config = dict(
    num_hidden_layers=10,
    hidden_size=768,
    num_attention_heads=6,
    num_key_value_heads=6,
    head_dim=64,
    intermediate_size=3072,
    vocab_size=8192,
    hidden_act='squared_relu',
    norm='rmsnorm',
    norm_place='pre',
    norm_eps=1e-06,
    positions='rope',
    rope_theta=180000.0,
    rope_fraction=0.5,
    qk_norm=True,
    attn_scale=0.176,
    bias='none',
    tie_word_embeddings=False,
    parallel_block=False,
    extras=['local attention windows', 'shifted keys', 'gated attention', 'normalized values', 'value embeddings', 'hashed n-gram embeddings', 'a smear gate', 'an embedding shortcut', 'learned residual scales', 'skips across layers', 'capped logits'],
    init='normal',
    init_std_qkv=0.014,
    init_std_o=0.0,
    init_std_up=0.014,
    init_std_down=0.0,
    optimizer='muon_variant',
    learning_rate=0.0113,
    lr_mult_down=2.0,
    beta1=0.93,
    lr_head=0.00414,
    warmup_steps=54,
    schedule='wsd',
    decay_fraction=0.854,
    decay_shape='linear',
    final_lr_fraction=0.0,
    batch_tokens=[65536, 131072, 196608],
    max_seq_len=384,
    doc_mask=True,
    train_tokens=525300000,
    max_steps=4542,
    dataset='wikipedia_en',
)
Each number is 128 + 24 x the weight over the matrix's rms, rounded and kept within 0 to 255. Layers, rows and columns count from 0. Numbers have three digits each.

# up: layer 4 MLP up, 3072x768, rms 0.0916, rows 420-519, columns 704-767
# down: layer 4 MLP down (transposed), 3072x768, rms 0.171, rows 420-519, columns 704-767
up420:135110085133073190137159103109160096128078086143161135096102085071122139147174110125126118115159156113151114127155127131140103125134135158105098114112153141109136125128149167154128141095149116
down420:118167098086133166163083149147137092127130133091121116155153149120162142118095133142116093135160093125101102116131167124155137107130135071139163131149144169117139124130181126107121149122142111
up421:145102112103160098103131077133144112145111152106169120137118130132134119167132147131117170133150141122135106096135128115143119116144143132127128111138123127177150136112123124112108112101125141
down421:145155107131128155080110139121141137141096122119126137120125118129121087116094100096114118118153142121140107158165128127116106132111130117155130127130140120180160116080142145111118120123132107
up422:164117124123168136137145158121166111130172125135114126117130143140140150133139113094165107174115130138125136110090153137113113074163152114110125126099133146125153121080141157093101133090150159
down422:107149126132117122158131138147163133137152140142148137139124139116151123150100115130142141141078141108113132143102169115151165168112081102124162086101156128166151133087108148134128140149128096
up423:115171169114076137104079153084192115116116146096133118121098118145166174171144111154119104142136126091139105130161109129140119120122106093120131155141113118112123090156174150111133153112144116
down423:113087131126126109124115156145078170139130144107135102122119117157122124099112141149153159128115127173117135145140142085147167159172123103133124125131141135132144105124092104217158119144142141
up424:137173124127125153160123118104134123103105105145099131100125156107132116168124124141145174154111124113139139125192136176145164099121105143129151117119134123126168162101142113115104169126148160
down424:168103177108141142127147085136162121141166084102142160122121123125112124204100096170094153142108108099137118157139115147128123085153092178141134080073101143089149112077135134104165126125113134
up425:093162118106122133114102152130139101116126165120111153091132097103110129151140138112145095119101139105147156130124118138115107155109118135132120156161132101115112138075149168144110080147121111
down425:127125151121114080118134085172151111156119173113150123140097145152171137160147160121124067167132117145197087167115128164132111131145100099166148101163147146132192123143138150141066165120106124
up426:117132156132172096154122122106123132178087167155116121161123110144142142141102107099133151160094124109123138103107158153128137125130159203128138134155102125126130127113117121144136122128120147
down426:107142142148138132130142118136136171136125158138112135104142125102174149108117102133079131131128149142133120100088109144158128140111160136145107125135144152122140132139149131142155103138174156
up427:130077168105140122117115147142137140103116109111146124129091119131095145188119132121147133138106094142105098110133094144117094126133123125111086121101130115106100113133123132099147114112124149
down427:118116072151123099125155147141113096125127112133137129103103133100134155133131082114112134134164143137085126164132142138121142138152103125143129086129110073077137113128184094090108153128141168
up428:131137133085133110146146103175092127132101127150145134099111102101101131080137111140136163135131112121133084131143104142143137168086101123114139142108087152113120134098109166119154132096124121
down428:130162152153148128132159124166167128146152148101148103168117148139117157143079127106120125121092177149095126096153087181068101174088124141131130155095087134136120108080134143137140117186117149
up429:137126129132128102141112106168123158163108113097120118105175117153111147150100102099092120165108122107126148113154155128111112144158132175145100159111078206125151108107142130136137181079148149
down429:158131102157133092129164104144083137100151120157150165126119113175167117130116149160153164164097102157108115136108106143169161111142152149117106145105101123142139127135103153156114106115128158
up430:117166108143154159152101139098136169141096139111136129138142116137098102118109111139084121113138087155136116101092144147155152148131083111113107097129142093172125139145129125135093160140107142
down430:140128123157078127115150165093125120099101133154166141116123110110087166165150103085140162113148129117107144148135127135144120119135081105182174145140104080131155115115102124126119108117160104
up431:178099110139130113126148126137160150091129157146078121091142136187139083122097098128109141157158130143113117162144087104142103146129154137128090118104118091133166106153113146083145108187126142
down431:089098127083163106129149140147158112155140175145104112127129125113084106161157115115124115097135149136131101145102154063119088196096133149100123137152129129154133124141150132152135075127108160
up432:095132112128128113076124154129054135116145137157121150137121105162097115112113140148113166114152139142138132110111141145146144134104127119114130142154070105167117145125124145130133070114113165
down432:129173099145136135143139150180148121163088099145109141114110160100091128117128138110126136157146181119134066098122176133095152111135108123114126100104142143102155126126131121144165081126143164
up433:107146134126097169124148082141133175099120097115087164131146098114109100103103147128126146115140084137150131121114159138135090116124129137136139174142145122087119146141194131143113109094123120
down433:111105175170102177097130071140158123117146111117099144118138101092120165129094109092057103138080105139130144091112116087132166090112168097119163130162118151119105102085148143132090046138088129
up434:140102135161137089129128146090130158145121137105097151134126166149116127132049128146182112126139116127136139159123083090110108081081138126067126121136105085102070085108159134163122154133123116
down434:148067138155149112090117101105119110135112111129093116159124131115137092143072127142124149133122113149110149112092164093090107084090111101115137129138172154098127146134113129147145112148166131
up435:124145157135124098122141122157149188088111124170115153156085163120139155125137117156140098102055141137126098129121144132128120137155163138135093126109134150133130088166122142145151144105149136
down435:134156102092156087153144116161154127098106153132127119115119187125129141136130142106159111192137161120151131138123136161163176140142140081128107188137169177160124129142114106113127119128115124
up436:153116105155121132112142109147073119115127111124131147129105108184125081080150094159160149147070169141161145132142137172155114133143149098116076081151108130119116168160134102122154104162068125
down436:162122112150170147131135135098170099119134111110142111097080113148123138175150144136128115137131096093122137123135134177131140154150133157129142102168139127138156125087117128082144142152119194
up437:126091110140175185147119147096104082118140125162097101123133142147148111125152169158140085109106142136120077108117098125141165104124143099112104148164129125111111126169145126129127129134140124
down437:168148117135141177118125116116118138094108150157147046097168174110103124135137171179168110123135110124132091097085151135135129112140140133152084094156149146131147123149110180147083131154081099
up438:149100115117140161159088147121198160089154103148125115127156104134134137112110124079127104076105119161154125137136130084173118152119133149159127152162088145111120109135112119172115082147141129
down438:134139155126100117149122136094167089128138132176108076142179101138144141126113106149134114100151107124121142130153151098122128103101160094137081164145083112143119094151152158170138124145115114
up439:123162130135098117141122104140106142079094129165132129113083104121132120141109126137175101117111088136104096115111149105092109123116142128115163158097113117181142106125108116160102141126126101
down439:069162165132080145152127149149107110135145101147119130044116125086134144137139140102127160131102141102133110127095104123118106132144100132111121127103156159131135147140136142151116147093152096
up440:101141121115122159133152132127127113149142117143164136155093167156136133106165125085139127091106093091156087117134140151118129137112121109134099130136098152180160155134137125149152120124154151
down440:089137150157108137098128113135101145129124117137150112138144115112155123158124115130110148117161124138130119163124090126155160072126111114115156121090125161128124135114136189143120108138164101
up441:104137133141051164148125145111139152152109109071108175125133156115125106088131148184149146179116094102115131111074160150108103125136125127095168128079144100113117138129106126072132144153122148
down441:107138147118124097093149125111133132131123127154102137123079120145106168103175113142106139122151097083133151136096109115135115087116182128117135065140142134168151141147087122132128158134113179
up442:136171157076120109124112125124116149103111162124129167167128091104114138150164078126164131098147169108100140113131139136148136123101106129105145149140181138149112153154149133092157113159146112
down442:121129123132088109134163116123094097205091143126083153099105131122155145126152158136124082127150114133141122131123144084160134105160146122147134103137111133124165157081133116095098154130109113
up443:146122174081113088125077134179122111144084149108115097152151084144173153112089127144130138135120118110130148136068143129150141107111149142072123160096166087172096123118145109166127139124113152
down443:103154113145153072178104139110125134148089110159109121138122161109127106096103141126108116128136095123094151145119178167114116131082156093095092184133160093132156115145151145135172118146125165
up444:136112132105163110099152107167139126098129123102083172120138146155113115129104117131141135136130094098213129114142125118189126128085107145137106084156128173117128109116149119122124147094128112
down444:066146141073133159144164092094123170138158107124141148166142137120086141148110148143121114142132117145117143128193145127134076123139141104146090156130135123119117130145141136130137152095182126
up445:132106088136148146152132134169150119046118136122134147154110139164116112163167132134135123107124122093148130138096132122110164139102164145113124140117144139129128107116119167167095148153170137
down445:139135135157124131148149135162134134111089147124137122126152139142134160108135122113110156141142124076144141079116136090098109104099145149122073136115142105119101138112192134112151168135172105
up446:144130149115149114150060114097116139152135141119096087124178145169133103128126152162107159113151117130113141152148099132140129127193093089072133139173119100117090171141137146154132120167120186
down446:097157156120134093123158131112117121125160080123091131106109162088130169122106140131108164118134175112137140139117111097098153091097161157144157152142127134165144117096100133126128099135111112
up447:077138153133136117162129111148127162117138156164106138129128087131143100095125163117115118149124132144141169074126118165138126112102168114142150124165122076085148106128109147174175126133118120
down447:121150157109119114186143138133132146129116110124133114121119160129156128155118105121114131154101137114109166111113161110091129122155113142131138120089130102134193119148115144147144128115141130
up448:130143109143120170106137149139128078125129130149103142120085149134152120095163128104113082150171178117160146123105151099120153141131130154147070164143159125110135081150129137083093146082090108
down448:135093103094118113075131148083150127150094112148128204162147163113142120105166145091114123111144140111152118164094109092149148154144142137129115111101091135164075117151142120127161119121093120
up449:104144150122121151112126136136094120091124116145127120111156139131155144132110120141111116119134140180118138125151161136157127084147132152135156134141103073121139171152127120132115093182121128
down449:151118122113114133117110129093151145065121104115155114140114139101129166158113142138106135165138139142117107120119152125099182171125093078087149119133135117121128113141110169119137112156093156
up450:105090151115151119142134139181066114121116180172101139119157123168113166126085149139133140144096164133136147113165150137122107147127088109136139177107085091130100160132092112118127116113181138
down450:130157174141104107139106158133089122143148125156127110094152101160137116115104119104112137157161172131110111120129147144085113110116089074127129142115091122150137132144103161093128095132135132
up451:168131105148166139112141178134171128146106177140147107113100128097132078093098130118101145097114128112140115081174140128146121134147116143110129136141113167138101135135141146104125131132112142
down451:155141133118144120144152116139146149127144116097122133108110161116133148119124131110114159130142125122165121143155120120119143107134124108142128111128127136106150141092155105127161109170091152
up452:138119136107110105060111130086149093129183116134183155125119137142169101128116135123124178100127147159136143105116171109130145134079132097087102122142152088141103185141124106111086147124152130
down452:170133151091078110090159121131124138135129127128143125121142092110101153116157108143138132132122113140136175163135092115143093126116150092133111119167146142097134101112155155118079111152162088
up453:118125147145111126083114087145142124112151163130090099129126152141106104117094096116101125179144130149126119125133132107158137151119116153151135134098096179153102108109113095099100164134111096
down453:089067144108100155094148138163133165168145139118084129146103175113135151128107091128081156178136121129141131131144155150106131144151142164128137123118072145144074166162116095103123110123062086
up454:113132136121095151120119131123134106141141124090125156110150109160125139099141134119158114146088112151121109154121127134128088104132114124150142112136159110153146141159134142137123106101092143
down454:138128103149193122076103150153163141133115108187124131133128108100137138131120152127180149113113099103119099137097135109126127099159128123120125162140120147137119150125116149135078110122130132
up455:088059084124121159123123192166161156113115107124189105108145114119102191152127094147131116135135127063133131130197148091162180135147140149129137092123115141133141125112137129158139099127104136
down455:136096149150103155132124194120118127127158104130180125151139139107138132097148113124157133113136106146132124137148112121139141125147141188138112094105152089133175092111140120113112128103121131
up456:155145134148107132132108129154089113118110155100139145121082139140152140119108146124125127106087115103140131063122106137158142139121127132108147127111124150136146166081155130189155166123140138
down456:131113106128170120123110122145111140111154148138110122169139111107146105161116136148114156140128162143157163109192142168122140143144119137110113131147140094137134135131138156115136085077103139
up457:135119151094157155183152173144123134134128132108117127114105123134113147124148151143140117095137124172166132150122149101088132097135120094137128130141135157153101130148072115155144142167149142
down457:099128155142127135112141143137126140170103116077121158100141111098141130133111142160115155158152146149117131141132144135147168134093168128113132148134108149138145072143101158118110116130126114
up458:115120153114146151138124149117148128114119135112135130166142122163166131133123122118154110119112081096150135146165115172127173209140153139109087149134095117143128144149106147157123125167131150
down458:113137160152154195141119095135177104101116133117124099138170114178145131139123111126152045172147123127152133118139124164151133156154192155097095120155135095140111193155119163168151125142180097
up459:114126108087129142165120116115108137132104152131080155124127088130086104102147130115111105134134131104102139119128147114100158153070154117141137094120085133102127122126100105103124110102141112
down459:132173128136129142119157078126134143147145157138113097172120132145111123161120094118096109136105093137074148166097113176189156114097151139112151094099122102181149182111137135108130129112131149
up460:114142117141106102118145147127125127131142162136126132122122138130109120109173126100154129146105128137138155130098118161129110118141155158078150124113156137162109134105137117117098111145116129
down460:098143159176132127137115120120145123146121138158113104144140131123116142058131116136157121098123084131120099211112091118152161121104129132127144114110152119144131137171119121122131126128098089
up461:142089093152134140138172146096098113150169111110145122152159134179139159146130122118159124151135147149156094143110139143140098177133110096073157096115092138129142154098094124096087155132125112
down461:108159110101145119120129147123140135108163146100135150146153135109141144126109171148109161100128171191138149118121130157102130141180114131129152096122134144094112077112125131142137171101136124
up462:135105153112140146126100129129139068107145122148092140119108145084105111141150128128124146172112086138112125115164136176136192118159116073132108140148153112102171120126133110138129159153121140
down462:117134168137104154133140071140143110116125093094132157136138104089137120099137165123114147177126143080167132116104169149142146143118117110136111166115143115115107130106129124151103125152138171
up463:133127152150100121114146076118138121133145150135148125124122123148127130126135116087162119106121153129127090113099120129127128133106119127109109171121122150178127103127107101106102086092109123
down463:155107153122160118116129123137139133142115131097088104168128144147150129138129132181105091077169142094144150116163144135109150113154075097140167160137110157094145103111120118152168089110182143
up464:106117128153124114127088119140122138165083103083163125102119128125066086099115128149120065129184148104112138113089172151160144113121144126120114155094162189178080125132146170151138131131067162
down464:178131164133078101126091113112157129164143120129099139111099155129116129169093151159124106133120135109139171073118142121137095137124173152130115149107147135132160154129146169118162106131104162
up465:127193088106139135143142110194106090121134142125116132147132137133112126134135121153099087163129116126157104123146107109106082160164086114159075138096133160127131120145137150161088095119121112
down465:138149119103115101130099124136101099111125135123130162135123165134124097117100100109136117121132149120096131162074145124101146145139129132143111122132113108126121091153089133150124118120159105
up466:113100119101143133116116101181150150134092153146124076117132115127129183131120138117102115088136100140124148136126127108120082156118163120094115152121115089123123143086159184153168106124130160
down466:126117157130112129125164100137135109163108134126102106082129144133105141082107125181105151067136140140078099150136127152144116127144107094158120144069180152104117114121182175154098124124137167
up467:086097154114096178150098146114152101139159110123143156092131089133122191101097142083162111135138107175120100124154178138160142123132132097129145121126117115141093119097160087151129101118158111
down467:099106164083082126197115141132102075151139139109152147123130132111158186128084131146096103167132120118123096118107139154126124069127132151153192128097109104125148146159113120148105139110116119
up468:086111168141159139188144129124153147128139096135121118094127144142110147098103149092145150133117161103156113138109126185148099167093125154115140103164127138138130114139122167121122107122119163
down468:123130107109105103130168086157119119140126089147115107090140130130142131124119154158132143144120087096119130168147161092113119132152180149149177125154118116124159112106106123142100130140149118
up469:167118113086129135119149154114128129139141089145158123122118145147135086149148151124149117149120157100118095092131153089153098111104136117103112145163127107118127136067127083143143118138175149
down469:142127121123149134149148185116133135166170143184158096129125091112114099142150138063077139138135155098140105124117094102155085127094128119111090134155140101112128122077130141151126154125095135
up470:174109109112111088117129170167116129140121112101163132122118119119183127125118173112107085117137146120172109114119116114150118124106165117175127129090126146128160148128157117171116101142146151
down470:143112124142136099201101137124110122120135158144135179127112112163110136156103181149093136155139154099112110087149160106121093123134188131139125155145127191124136174172141134092126125133091134
up471:156154139163148135132123067106133145150164123188130117138063117111126111155109157101096154144127150105143115111127124112121097051153154142173142080118125131168122150159105177150123130146168154
down471:087119128164111141114155106120109127101143104110099154131108127123143138129098062119086124145092099179170178119189151117117113097187153136151129180123147122126156114134163136185144132154170111
up472:085101144154143117132091166149128132152090113182157140124122150128146152107102165094126133147132108132103130162116113172097091130128090137143128101142138112127093085159175115106131152093103133
down472:093109116105109129094138141125127132155097149137117129145082122126147135156129126137123062112096170098151129149100152110152114091143096076108191121078103124135126075138130120138108135052144139
up473:095131134141152114137111124108115117065123117154110126153128123124169150136131147128136101152101084075135136119111177138099148098117085135106098116139127103100107116126111151079123130136138137
down473:150174121122122098133139119118111171116110124144098117161190095108127129118111126116100144164116203127118132102126141139154105126174116119108141108141113104106152128118140113105152142148113134
up474:131138081152161137153098097083126151100143159111110160149076167153101125080107106099148139095146154113113083141119178111156096132133128140142133177140117104169075131154119146107120144128098133
down474:152120120147147112138175136132058156173128106118155130122120137147169124085170129123148136135124137106079063100136160137110127111087121134108113094121080094114133135136156162135141087136133108
up475:165110143123136099102136141131166105146091164134114115187125122134138161138100134133113123069124126104148103120106152128063086122128125119110105133143156110134109088148208144138124074142132150
down475:152146127128138105126142112128108139131086154119097122184121165114116145171154149126096156137109149083152111134166104159161138155115123113123126159115131156140170116154174107124148112103161149
up476:087101109099122126162142149117100112160153106115141114155136147188139136114136159154121099158164130120155112157163119107160152102094106121126104137140124108115116128152124086137098130131104125
down476:095151120134143156144098174159121125093093146108126143093112129158156141165135120143143123104157105142124117138146078135120155159151137143163152146126164116103097103148126166097073115120157148
up477:150131167110135126157098115141098072125105143123152125175121124110109165099094142109148072153174133122104125144126173117145161129139106091134126081140097126123122109091139121105158127143097134
down477:130094127110052100126107130135099101168084122145141148109137106132097153145117081099125132125146142105097145128129169104127119161118092111127150148160129133128147142162165138110114134098145168
up478:103123096109141128138142093138128141147115060129152119081127123080112140125119120083154147134125137134136107141135123130114140140112106092157127140152154148148123135136107104131165104153088119
down478:108102070151131077102135180132100111127105113118090098114134084131117140113122141148142158150116140121088142166114133143143169101137132165143139143133131095102160112119125103107147124138129116
up479:129093168175138134114120109145133135105113136089143109143149151119122077143111138123153132153108132184147132155119128132126132123121157115137127113081138145101140151111121141109160114132146115
down479:126151138153128119116138154159112155044102145118139100118139101087106121126121123110152084145092122126149132126135123210135151136120151151153105099128111108118151145124181146086093119150153170
up480:125136123116170122139136135142125130134169132132136124132106100130110115112117108183121160163136138130136127124114149117135141123133123098136127187147114133164129182144148100108129116123174106
down480:127161151098143116194133157106126067135129130148140113106137164150133083141079118081147165128127150119151120170082131129131121196106092118141121103087087112144138105117110115151154090133183122
up481:086119175115137118133137116125145130096149171085110091148131102152159124153144163146103133082145102099143118082077129129137135156123118091087124178101165154170122125126108126145102110191131124
down481:098129127101125119099122106161163133141115108110132137103151105149178126191144122161144090145107137104115158161150126145148132126109152165116094173150102144141078160108098139133102069129129127
up482:150099071120137089157099148142119125160130094138131159162092109140106124147127161117146074127069162122120147111117112115156117148167171112074135122149124088138132088133153125131156138148174150
down482:162081089151123134088173147141118140158130093107157166109113137164151155129139118178122098140166132088066109097087124172104133169112126151165052148158122101117164098110129151108108113162132153
up483:106111084104137124091185146119151080148122131133130111139156146066133090151081128110143114119137144134134107115151144138138116170133127142114121125153141107164152117093133114129135138143140140
down483:115103110148078114116144121113114151112124117119077096119134114146124125131151124143183133097146167130141100139170113143130135152168171111094106169154142083120172114137153102108133165108138131
up484:138138118156093138143108128134187091090125112130113085171104119093105128124136096097119108108101092160136118082090162159155136140095123152112179106139101113147105126124129104117117161110123139
down484:092129159118106129140137142111131130117067136126117131134151177139125102115130164112175159121130124162113104111159156181104121181142147113113148125114147095167138092093081133136138100119103143
up485:109132118110151130077109109112135144144114123146120095145089106176145100116140140115116081101090121127132109129116131084108159119129137133101134114127088127153146118079142128121137076141126124
down485:157093147132145106108120163103164141118111131132139125135103163117158133073095120119128100124100122108133111098103166084129163103148153113121152122114120131143130136155144159112143093137200091
up486:151122149136114152135091142128149097128139144154130084140138131142115126124114156161165133115155132151152109154139163127132094146117128117148121130074155133118123115093144124121114110114119138
down486:136125116125116148098124143126117115110114094161127110078105116102136160096140178122131132146188131103134107131136149139148154143108142130148141109096169120136169119111180103167154096165116137
up487:082125113128105122130166105112130125075123147101149102133145091125109140105138137079126174157137137131153156154146123124111106151128153105113123161128104093075155162157123145107151154076123135
down487:071139146144114117120160132119115104136133137098113124109146122102100078098152121082146164130082099126111135147110146147128144134142141154103125172156089145132156138135094109129110154191132104
up488:131159120101156156114057158135096128136125132131150076077094158100143126133114156133108105147127150107126121139104151131136090145143150131077120158152126077093134160093160143113117090127118147
down488:124133103113153109107076096069089126129155111158161125097119154143111169098129145111156138131149142165155088157129145122113142172131182134110138128088120091097112125119159144101141148076121101
up489:152111163149177149117141150135172122091148146113141136121133135142094132102154136102113131135118119105164059094134038101101157142105141145126120103125108091123098142192092192176116150146138103
down489:108131113113156139171111158127107157131081125145122100103110145104117129119121157117146135141170167122134126100137139150140128103141142127153125144145143170120097143110094124137131122119126106
up490:118145143142133130090108110115117117125125144150134134180118125179132126125147150142140134166122189117138150135171125111121149156160103123121098078143133148155170156117161067139156089098182134
down490:133128158156169170123116160118118150102085119077154105120135087131146137067177102167119143135090076070146099196160113126139153119116114107115139167097149123104117146122130120150107116109111121
up491:132179147112129106168126090135138078132133127172092182095125114131145085169133148126124146110107145137094122117130105135115142134101115154134074078104116112162130114085105134093136158112158140
down491:110153144130097116171137074125135121123123157151121196107127147126090160112137123096155162136164119118132148177129127127145105101143175134163114126109158129099117133126132099099102138130145133
up492:158118146109114070141101132113130127074171174140121130146157124128140115158116128128143115091098096099117117134112113127132158141165132107184130097135143181129100151162168118133101176119150141
down492:133098153107100099110138109154098133140137097088101148168136091114117169152077096099124159108157152128113122148155132090093105116133114130136108115084152111150127150190109138130106162156080124
up493:125129121183140110140155128111165108144119140164160136102154120117139127168110148117169140155146159110154137145133146124187118097145144126097133155093111140096107182134104146166157156127197115
down493:147146096134103106173124132121134110118102143118140138115107099129107162147071103159158152094135096086162142126130157086128128103160126110170166107087114161077147152096113128139128169153143147
up494:109138111105091139133138106129134111122174100163137076167141094122102134087163112126105126140088115144146143122134154159106168136110147140132132094107100133090176096115124093138059136111100181
down494:107120131094101122145133136143125149140172129132125122109141118111088141144127113142143138137111097117133146097105129134133156119129110145141131124111122152116105132118129086116140102072116154
up495:137102098128133153131123101129129140108119146145114086111124095125097152102146102162126136126116130094122133153151131109200137122149114149141127113089123165124096107152144146116128114068112080
down495:116151160126124158112151136114135108094139117174106098124159151131124117136143132101159122134128182170113161177103142122153110117136177158167120139134106127108111155108143155149084143132159120
up496:136112129144138135166113157123146131146135141079158145098144142107119145098060107126166118143110157112113102145103137140185091132132071091139122118130146145166074101128152096133150106140127163
down496:169119132144143120120088116140124095122151093167130171136078169135106135131122102183140144119110124119085125113108087088142094159130142130153162158096110158127148110145115109096117123123188127
up497:124133126164143139119130178155113124126135083127122136120143133124123100125157123144102109129128178115106148132120134101130148083115125098107136112137127192122139130124159147091125151133152125
down497:137106128112103156115135114148126138132079088112097130151118110101125171068170138160124109131174126120089106134152161133117101078094118143051155131142154155128103125101118135138075121122130127
up498:146138123137107091169098093115105140126151102110141128153103115108184146147112117117124068125122123161140114122113123119124125160117096122130136140102153142131138139133127125138125166111163132
down498:129105076164140102155155124121097073111140179144161129128107195085124118108123113120127089123165144143137049143089133125147113100112153115125129152105141110199136163148101132110126106112128127
up499:131141114153162118129177119156128117122115109102148121141150159105103152140169135116139162142143091131116117143143148140132138139119135105107155106124155094188146177104093161129145154123112130
down499:163168123122139113131082158181129136145156151091134173137142134135138115127153101141141122115103089133114144146127148136133122150079133137135107138113109091170116151147109147115131098187072143
up500:068111113083159126126163105105148107141130134107137107101107133208097116109126069082125151105146114111158124141094143090120126133123113122104129152102152140136110103120154082158134124086112130
down500:151136169141128122085126146131108110128146122145107124118128132147095122149133117101125089120127122121120123141126165193135127109107129078104122143106113159180129094145149162136095110141160131
up501:147120137132115121097151112173146097160111100131142133102117125108125104113117150095164135089132086118115158094142129141146140130142156111088137108126111107141110155159135151157123098113148113
down501:098160119150131136115118089166165123194126104132094139142135140112139136151076169114128171111157116082125159117108132102170122099142127116143137136162075133104130116114166127159106116088101119
up502:120145132116115144099135112154145128156144078131166083126163163123124114110121102124120121137130130143132125096110115135146134126108129093153147115112092133146147169152154110129112164141114178
down502:101132149083130111156116155135155162099113172110148115084168092119138082119132147161081099089138145111145122132114122109127092120144153152102117142120101152173132102109132139176166120120151096
up503:123155098103118163118110122169079184118135113160122117115146127166115129131148132094144120131101114132122127138130069165171136099157127124112107109113111151159088176101147100111105123120099194
down503:134161149130123123060141116109140135157108106103133144131124157146115148164161143160160150083145112143101084116118127126110144126149153141136137141115109140103134146135125123117142126122090169
up504:118088126115092104166164154120124147113128122151180110170111108137105109155147129128126115143109116155167124144105138128112143095110117178167105119102144104131126115139133143108080118065188132
down504:098132141152129083166179183143113138169121112059141145155124115138141133131129149148106133172097152113121178141088117138089093128119114157141118130126072095165116090141187140148101104101119156
up505:114153140146135157136072139086086108093126142121177134141171151095149133121138119131117121118186120123152113152124152146150106140146114143142137104155147141152185147180133113097119107133113168
down505:146145133190112130108136136144130156162115129135080140137175130074081119079133166132142114186140171143104121154141109101101103149126143118143150161112114147133117126156080130131126105150078141
up506:111124167090158172107136122104124127125119040154082118106173113135137122101140105128117086098107135065112116091112084118101147114173097076144111132184157137135148119159123149125147111134132148
down506:159164130090129183163125137159143118155143116131109130118154149124162124127150142108090105124104154109136114180128151127136122134175113084123125133124116117147118119150126154164140165128150122
up507:164189147141152092127127113113150147141150138143086101143108128159144138207153131112150167186125140105131120142173109160120145102184140130176070155112122104119095133160137141114140103142095172
down507:158149120188144103136043116135159098139136138124115118139114142107118129117102075131108107142095156140094126095114134125121108130105121172145116138133103121141132140103167132139161109136132148
up508:125051130107127131064101113091149145122126136121122127128114192122146084104141103135101102144124102124130129136125097135109110136109123109146068114124111125092186111106137131144117157133122091
down508:128086107157089132140093127094116107138123103128092133156119136120076124172129133135127101091143076134141152123121121165160147151156116133166127131106099116151121082090087116124078099100116152
up509:090137150104119163157136125120124137139139116120121132090145126137141134149116161099143133117165118155093127165094178161151154170115116137119086129128159165129127123128161122129098069102129119
down509:117146129175185177151125102151108130129110159083111120171121118140103124119138134111115129168114135127102121153128122121078071142138141149138105110159163187110125107104127172126172158119120143
up510:150153172108124154141148124149202112105118130136137143127115165108148122150103104108095103100070129170120074118122065111108098125122090149121142128142081135127093124113086170128172116146103155
down510:097166141157105145093139142096136114100121121124148093093117175127138158158112165097106111165092088162113111148128118089111073127141127124119169140133093151102157102146089111116139114135102165
up511:138142172142164131108114126127150119132151138141178111111126171082144134133144146169152106100167143129075171141130150119149126102136091109124156107090102158118113099156127188108117161084121133
down511:095137137092127101137116102128148084118106099171111116117128095118105163182115182100146174094120124117120155106160137120102100126117136105155135092155093166169173128146164157143082120145085113
up512:143123115123121119110068114132155141122088173211117153148112110176137136105130136148159124099139120143159108111121143153165118096159109130179097139152126162140189084169134154121134138132101161
down512:124136143118115149141136104141151133190116142159126096153110124118153119134132111088110166171113097086134136151102152120112102104133108150150150057089119162142076104120133138115137105132118126
up513:109152133107138193137125129148117154126126139095109135100112127115147132137119088127165129130124109102126133165120164112148120142129100099144113144133121129135143112151136152113131124110097125
down513:120158106090115102111115144173113116092112141147159128146125144145103088151128126115136111112139159173071113112144124083104126126114136129102103104174088133152151097117135128138137151134155144
up514:131135105140138100133089088150099131107131080144143122137122132111140129145122174151160125086083118142128116134136154166144114115154106122168162086144132123086117119125120144168159133128121120
down514:122123134117099124103128136123146078128159083108125092112159135122151117131145134170128118097135142140159136125158151135122128149115095112136098099121083121107166145122146135102179118079120122
up515:125097095109101084092110127114146136132144147170121111125144116165109104116105110152142090112122099106121149104109092131103114121137132139171094149138152124121170090106193123154149132088107133
down515:136097106071101139105121113118136133149149139114094109134128096129127090153122127146153152137158080129127137120066109110083160121137142168171117141118125168128145138157097089152093141102103200
up516:168153138134102146107091136126185157145146140116110144127086126137126122097130101111134101122140128091133110127126149116130111097119157163143136134116120103099120080134135176131099116107120108
down516:084101114184115125112126108126102084166128161117134145116125114099146138116106123125139080153125079112084155145111100113107104132134114139138123140143116116168174136168143129148192116150106109
up517:099112098113136136154135108104105122161131119138136141138100083104127122112162153137122166128122110124114129119130117151177118123119119135094095131129135118091166100164138143121146157154132130
down517:123131104104126144150131127128112116156137124162169134087115144104149104122151135163119125111137130174111144100057178154101100122155153112122112106112140162141143130097128121101101143139136149
up518:154100108114150145155079131119121101115148051132177146132144126121132080125096125150115147137132125196163154129109137121132103176164141147138106113123152150122137114117165137147127162171065127
down518:123153142104118126127154106137141178103108108148147136100126147140137137180153110110130147107114119111148136096096162126148147158107112139113128126132134158136142135097090130109114150152160162
up519:137112120149127150134148132082147047126143105109077120135143102151118155089158154135146093109161160142120105119165160077174067084150106135107116109125137166132112129117097153135101143167166081
down519:145118152160105159145167150101097127114148105068100153136131133144182123135142173102120124138125151121121149106164104120131088117159172158109149143126129142141123124124147115163151171132104117